{"d_model": 640, "n_kv_head": 10, "head_dim": 64, "activation": "gelu", "norm": "layernorm", "norm_eps": 1e-05, "tie_embeddings": false, "init_std_up": 0.0268, "warmup_steps": 200, "final_lr_fraction": 0.03, "seq_len": 1024, "steps": 7214}
Each number is 128 + 32 x the weight over its row's rms, rounded and kept within 0 to 255. Layers, rows and columns count from 0. Numbers have three digits each. The size before them is the row's rms in percent of the matrix's.

# layer 6 attention query, 640x640, rms 0.0365, rows 346-426, columns 240-319
109:179138110149113124150163186140195126108139156095091138145162103118115082155115145123139121130080117140133115094159111115152144161134108207112105124120125097081104171121152119154101143148102116183101077098145092116068104129106147096104168191
107:138183148118133141134134169157127103112161078088152152183055164074169063126117159195067116151126164144104185126120152146117170102126136044121103132112125112043112133131165142158091143099133159162155132141114195152092169151169148154144129083
107:155160087115104127233131105095169093138086097145092054094115119135174130099147104192168122151169184129098127139142100139098186151109148155155134142097131157109143174208124168117154111105167189145078163124179148118179169136166118131120133145
109:113111103147102133164098131194169127110119126128103174084104104153086091115187078159174097136124075088105132094111168183103138160144095106149147167160101161167131178129125153107135083123199143132120157123141150144108174171113092117142128167
107:144171090138158106111136100157123159106120163068119125170107173133162094120114109174093114142107107169080129104113166087129154093140103112102141147148130163149117074127153109069107125188147141115131102109082143154189075124077163150138126173
107:152155114123131066105101163135192141123114139089150135162133110132100127179114143110109127088176144126165150145147166109084128081127137122164131141165148156160117087198134081122104098166188127105150118090102152111109154110072138131163150204
107:129126121064165153039129149121152150156157130142096179142115132109132118160179154087186163145136081094086098152108111107201097143121155142172062078113183126099172104144154070097108098101113136134131111140202125131134160073186135137089116084
104:157163075159131148087077112111099113123186152085167124170118067130140151127155171144133139149163117137104196087158128152146176110166160091099146119104121131086161139167129120111137158102132184088149165136159087124116130096159089131153188094
105:163130118193087077124093188006188140141177114112115137130169104123156098151117066114111103171136149165103146145095118140145144144109166116083117159120114125204106102141158145122091137113115126174163155137115103146129067086122154181148138195
109:163121135133072082106065134127084109169100118120083104130148134136145119133129096109045164152139148077179145121134103175046097106124140091112139131125139147157120098122152099122072115106143106047095140123136109190186112089162149140130103128
110:099123138148116064166104095088163170106127164144103165137139106134072119111131065162110134159150164141165157072126155101091158115092113157186132068134082135164117107120069186154116199110146117134194075180156157108101093065115078130137125140
106:116081115160123140153125172130153143140166196157173102102114115124071144115108145189141160099171111142114074104064126137115180145078182126128086129092148182098082139136112165188091143174138079125113074146157092135151175106146065136123118204
109:078088115121115156110180144126130133108086130110159103149196149109156144079171131087212131178121135088121141147144165157126091151140086107148122066108149180101164129167182066104121161116115127069111125112096073124137173163139170108124140093
110:153143159058173193128130103104113086171120095119124136096119115153069149088111065084161093146111136062088082090106171155109180166124172108110064174110151165126090058121145125175157097124096133079104149165169117098130153164107164195169130181
109:143105152080115144132126131157107094175054042158065118060111129124167103122105062117068119091154130105073129134189106102137123191127110149145105139133186115101107108137085108078168079115099148173053131097072140178106119131095119177121133102
105:107169111134094146154149150099083157164149148127114127140149118103151174116157189119095105130181061123119133148170122140122135097136098089063110093176073170182105101141186088152104143095158146121119127178166171132104139093122181116112130181
106:165161156107127142128126116116075085118126137171179092130118121144084120156154120146104134120050081093123094104134152119089139117158145140132096051122089140157120143113117192127204112146132095107132146131099083137100067100184040126123167124
107:211101073159104155107128130124101127119109083178124179110142096128170124183166150131137121123139074121095147155152126149117125115124129166143107101149139076101123192157116123165096132155117151104049126104107064097164102089189134081130155104
109:143102151139137166104132022121163157143156141176085080159117075115095110095097118136120164151127090128162110114144095114166108115153162108137135090177168098155151136160109195137143110149126147158160045150098103131095096127156088079112187156
106:181086089069117218121142089108167051101144154161127153145128096103164100098063122103132203126137174110116126106104145165142111139112122088075156121166145115193089186063118118119141092119184147139110144106105163141178128108119126140158131070
107:145116125128131192082133130148121102121156077150103068132153072121108143123097104119144095132068132138059154108134153116132090157077166143102127106173113151104137153103150112172085178122191184095043099132166115083192154176101165084074073170
110:168134068137112172118135147150134194149085144133141127167123126095113115127152129151099194144116158164115121146131220098136077141131098136192110154099197139116190139095088137107140179142078166152148146126171098054119126132132194097188078129
108:098120164119164177130108083155084114074129059141137145164114087127136137151099174116161120106161134095128179100137138153132116087167124189144099123145137134085133108113167174131112091159076155130118116181109068113070116143050095100126133148
107:139134140112116132124170130129109121141157144118077136138109115097156153190108145167094115134139106128131132170172160147112119139111141106149101193107161081078113145116111133074161165124080120134157173142145147158125087113179098151175131202
110:179128124104143109128132191146093109166147120132096088130132120155113087088067133122125115149139151117122175122121108127165103138148180161184148092083191112156147136163171102159125143148150066085097123074185167131110127110155090080069123166
109:208134122144190129106132100021147140100160131166129126197103097072136128110107150137148155082113151129173149146074168182162127155146123129108141092067096134125152126117095123119163119198123145138171146071166178142123115188115171105168212150
106:097144149055131183143140107084164181133121099156150100103071152141109137130147082112200114138094167159101164167119096143113126168209152137199116165076090152162139134129125064133079157106055115128155184114078109068155144181093155089070122077
106:147116051123111097119159137127130130059130129112174153163096134161191057073153210100135125111140172170068167081130177156123239123135132104149127138118146126126134100199123142087126119076113080142123102142087164147139133107116148092158163105
106:131192078162113138179120170130112181090126127136100096168138098162183163170093130087153140124146136135140143107149091112153117111066137134099164136145083090126160093151082106122112163101066144157093129091117118206130140060149103051134064148
111:134123132165151168117146198135130112160132160155076148106098098139137116126122164185147172125140089153094135129093120139134148124117071134088099074170098110073132084090088029141124121137127125097117117156118197101152072118132129103041122131
110:135158139163155094117104153101149124098093141124152117131136175127119124094074161123089043124072186112146163149090106146107123090113141119143150124147139128151057130133185161167121078130159177129106164164112173121119122116137122132129184124
104:100120124118086110145104119137118168122131113175139180133109135110120153190224154125145156160113111127134120176098114127145106164175086130134155141139170137107107104161217180125145114054076111137114109093086128098169164076164131108089120114
110:118075137144111118067130140128169186125175145119127137127196124166131176126148084075110122082157107067163156125104145173145136103133158117121083207106137080162134147131168092134119110096204182127132104100145114149096137124144154108054142098
109:134120204089149138170160133106132146191087177135110125176183129119178086118102105150125165151109165116170121165140152116069088137109123074172133112168107141205111135133160144165142172130067144104106165161115145129139120165069168113161121115
106:103144124120107084130101082146145134112103150119210193138146115130134119122141101063113091082172122100098138203094112121154151147072046093157118112158141120173121118166139104162093149109125138126113136109134118136104089086091161151135107136
108:128126099148134129101147156134167146179128154117084123121135139074102147082052171167113129134143100177072133151102138137156174100172141107109178158127085125106146161083124071110147078090076149105103065107088151129133138170140129133126126082
104:125131109117136083120097146139093110098108081101087129134093140083157088103072146158157103087100051133155186119164096133094169154095146171098045128168150148145172101187081164104144143174169144188137104145130163107105130107092118165162158243
106:080130057164114158089154147139119116164113151073127169106104146135143165142078021119094158188164146122110156095133127131116126120171137182113138137148148117143180099159142150104122055122154105138146180172163087088110092106143130122109141113
062:089099138202182138071102149100103162069140194159165152121113106151159168104141167047134149111199095059146142136115142174121100148127116080146096142138061086111201112108158111131130105102124093089145101131162148145107093077157078131048094097
076:140098084119078125083120206115134159083134143124166171129168084192134112123108156126114134090180119082140202109157161160119180140129104070131143168114138159124186144142145136078045130187129116109189131071086176148165147099152075148112086144
080:100111165126174138107099156161140055058085126137132147122157127108150174126150132136118118190074115135121109110155102150126113121148126106058162098137131094117120162101145153104108169111172105143164113115115073102144118127114189116146128158
083:122120132133206179133161145133122096095131148124135122169141154069109131109156161151086137165128083124073150154084113136097108164066140083120191129075082135090108111067114078128142167173075102135200135178109132166161180147085154105132081127
083:120168142126126182176131122119110128122176119108100140180141098073153121170133151115117112122028112204164132104097126112135147179141140123119146172110080131136166103055135074167101193124155099153154170170143064178115134155089128126183158109
079:067087133188213175109117117167144111110118145102166114127152169137128122125190134097163164129110104144111156168105133094061118120106093119135197130125168163074163151078134136096088144179118131158165103129165119125132123109125178138142116120
082:188105094129067146131142117086106190131108150100113148138125092209108156104097131145120081136141158126130178049135093123166109040127140139147128143160139075132151131139112102112139082118072119135128078086108175127103121127165119061149114148
083:170129183096096128134146119135107100203159128065150165147117063080129121148153075172176160139180140157116116116180125180101159130108099106067238122151061155064157145105139111093094108123058130130166116126086187098157178098185121092138169189
061:172159114120142100152124097142123100150102132153109123178159113077076130067103168154143081112164096120116170153061078157142122173133135128165113139146133116136123110101125170193094095116134117136163135115171132121100133142184149153129165165
074:078114069146168091086099161085120162104112121180113118095133081166130127119153182131151137099193110094133147139086113203094092104113116109096087156088105145152165144122139127112116130132126140087093111046153173179141160083127123112125078072
087:151094066183110083104085194156107143090100121159107137120145089160143092115086172137117120080159177057094135114156153167081159138158087121105109144130118133155133133124122217116138135151127148157126151051133109162100160087161158122098089090
098:134165076202150133118114196118057074110106152151111083122194145122210141100137129141113133086133137169122119136141135088104125116176118059078141124078110131117150165127111183100094148113145076114146166157142080158135168099125227125118127126
091:135126090145138128128163173158157079120133162174126098129155099141182109122151115123142166138194166125072128145147100075140081062154170131140132153188112162149173101130119207133202150140167110159129175112082095109069127149141154119128117151
078:128120201155155084158111101125168120165120097122142120057110153152102109173107136097183210149137167143072160173121118164161154131122081161105116077151158188105092157176130131155153125119157169113142078127077150094122110158156110168140124130
086:164087110145114098168153137098130126113147138100181159149138168157131138108162159157138111129127122131119153097114229128081179149138130187171122088111180119078174138157135146149082136135186091181138122171136156134178060132200144172112100094
089:137140064122146133099110121100110180156104109078128166120155185093177164132194152135155125120095158112156160093109125164150106158108149118078108077100125145098117139191144130116137117121081145109111161144131177148109100150110123142113068121
085:179161070111184113107119157118089123132129123149166118135090129177195144116166161087183144125223168137127108122141169117171179125105108150133106112123117099113150137167085118086143090152106154134141155095068167168182138107071111165106078151
085:107106153136109106172091183147158196147152124082090126071173140128116143124182135128177105100083084138144105125113112140139112094135134062151149157104180157215153133148120084114092129116145095167151162080083085145114107103151123158168112121
089:172122124165123154161125152145156123140153150184096093114062094133147086129092126101145175170176200125123165048108130171147102090132149169091151177134078191132132114150055113149189111132124140167177212132047108134142088128064129097143172079
084:065149117130147115134112132090131132111115097148184165133113115094184165131102118081107164117149120153105098200120108098068123142105107165135137176149114158051129142091133132165103131091179112126129150195194120156151170111120140132156161118
091:167153109151172113136077074096135073154116107070140101055116147143193099110171162133108120129181080155094143210093085120093119166120123152129143188106174166135139144123137140129151181120103081123132085141097100152161125163156119164099128114
089:152167084099116144143099069142212104114130121170092144168135123078100164137077102161085114126112123167094117118142151164172111182101111095162134129131084077070039168106107110178106135148154176121149096113131102178128113107067155137119120118
088:175126088153151123136104133182174105123084103119142057164144136072146123168157147175117140069097099136130090126152135165076116142102107135119052135121095112119119232167104191139158114127168114154102149111186109139093110143075106134185115126
091:132166133118127171143123121149147088123136083106111073117147092144200088107134147075125129130212142182061130052133142087129165119129095182038124108103112131122092109122141138127181108132156126085172106100130089145142188127176124145101083116
085:163104187087172170116114148098102073117124133154160113103149100117177116134145120201123154143144187140111179104218110117133130144118142135181068154166129126147101139150199129138128110106142081103165111181145129094122144130179099090084142156
084:137085150069090063161117079105069142113099135114133115083199143125091089160124119113108107140110071131163191139153125123180147112117136080130104119104139094099112172121129071075112117150088174148102121104095133099155129140092138096122138141
087:191129120152140189102144089182146148078184133158131105114187154114114177208206101140132155116163115147141180161161160136164084120111139096129143136109130144176119125150093152143126128116171074130157119137111156117205148087134085119106107167
084:091125201104135117164146104145178114166147094155162122081079111119110126142191100089123149215105083088121094133152121166136142153202147124187147116156102114122112100127145077157148092145190179111134132150118150141117123143092100115156147075
095:158140112121137126188166110142070138164083141161103112112129115111089171129174060180128097154127116103139065160132114062114125124108162135101137118105120146175067117155131155161055119049102162111110189105154158149151178121048121144172074137
084:116127170107151118157123151127116104167157132117133132101171149109156136113139104133103104138136148109157088146100157120104162124172085098130137172145108192075177123145105211148199113105127161121183117161113085123140129133147149119148118124
084:113160103141159112173112094090088093133056104108107149167061098138125144159118128073102145142138105120134073123087072137175137138153106151076166141142200177176120164087133109118105137126128104123164140113172083204129163105112144107108156099
086:142115089160171055081163146162141047152149159132073097061199092131159112135145143193179085115126067088199109115178114129153120193160181153095132134161114176120167142126185120119136095150163181124129077159115086133179143174248168110136087114
085:080133145135167131079135189112135080148100171098157150161121102096167091147138127140174113166115174087060093131103114133119110081094142088167160130124125158143070108112188179115132129132104122159149129136111084100176127117153152081139110118
086:182112124144169093108141150222109169138170151152128152097145137127105078163194096068083123120162112115110215105048171103081172083118112087122213120131078138078127172066113160094107112163161144146113151110103156133160118171115132113089100112
088:142147140197131085073106090145189139107149061160137149094132079159178111173164116122076157221170158145129207129139133150187094080183044130117178155106123126105114160181125152195113122097156148165132152153056042128132090151099166102108115142
087:105110115166138131096095107130090167107189114112092109149145126065122101124133154117141134093147118164128182184091139075141139148138168084143145149071174165137161121086091145107140144142101090154109140122108107104114093098185211113143132139
089:098133162122110136169108173100144170089112086103118138141112110128098139120150130156139080050128156165134137169126123127104127145162150125166163112152154082092117165180111071146163061162147092137175176129185127149143167114131097151181138142
082:062156133115120110104064178075107136138146091106172087138109135080178091142157142126101106141072112135083138163088188129088147090198083146123101145097110191148154138096079151103107125087110129080126157145044120120187129096138161159161108086
090:111115104152156087114158140147113131065187167077115149132106128117142080143132099125139118093095148146097132192116093173080164097148204139169113139081130167101122081092140164113119102097125195124101146107087146075117108118104149093149167123
083:124107077171088078088158112126111165176120115090120114150121180065101083119120088122129102150160113106160098075113151168157152174134111133084112116132119048160123114138143122123114139165113182111147158114112120082141142220123168176189206198
090:112096143141073151151084188084131102182139161120128164143162121116102133197074148138067133155133133175105000171128100129110072097105160136169142054076134124122171118051140147134123151157127095121132052128152093097084122123078170173115128161
084:116112130167177146147127119156127111182154117150141176132118148144085113161135143143169124151167108134103119171113125153151138124177115173147138077164127158173108088122142124115102141123164056124166053147107108119106202130122120160109141144
089:153086141122140124153079099105156107118105116159111140129129155144107171099135156142125119087126084136118056117114099051128162142149173107104121084173069147135134122128191122191164222106119127121064116090093116149081113125140101139112170119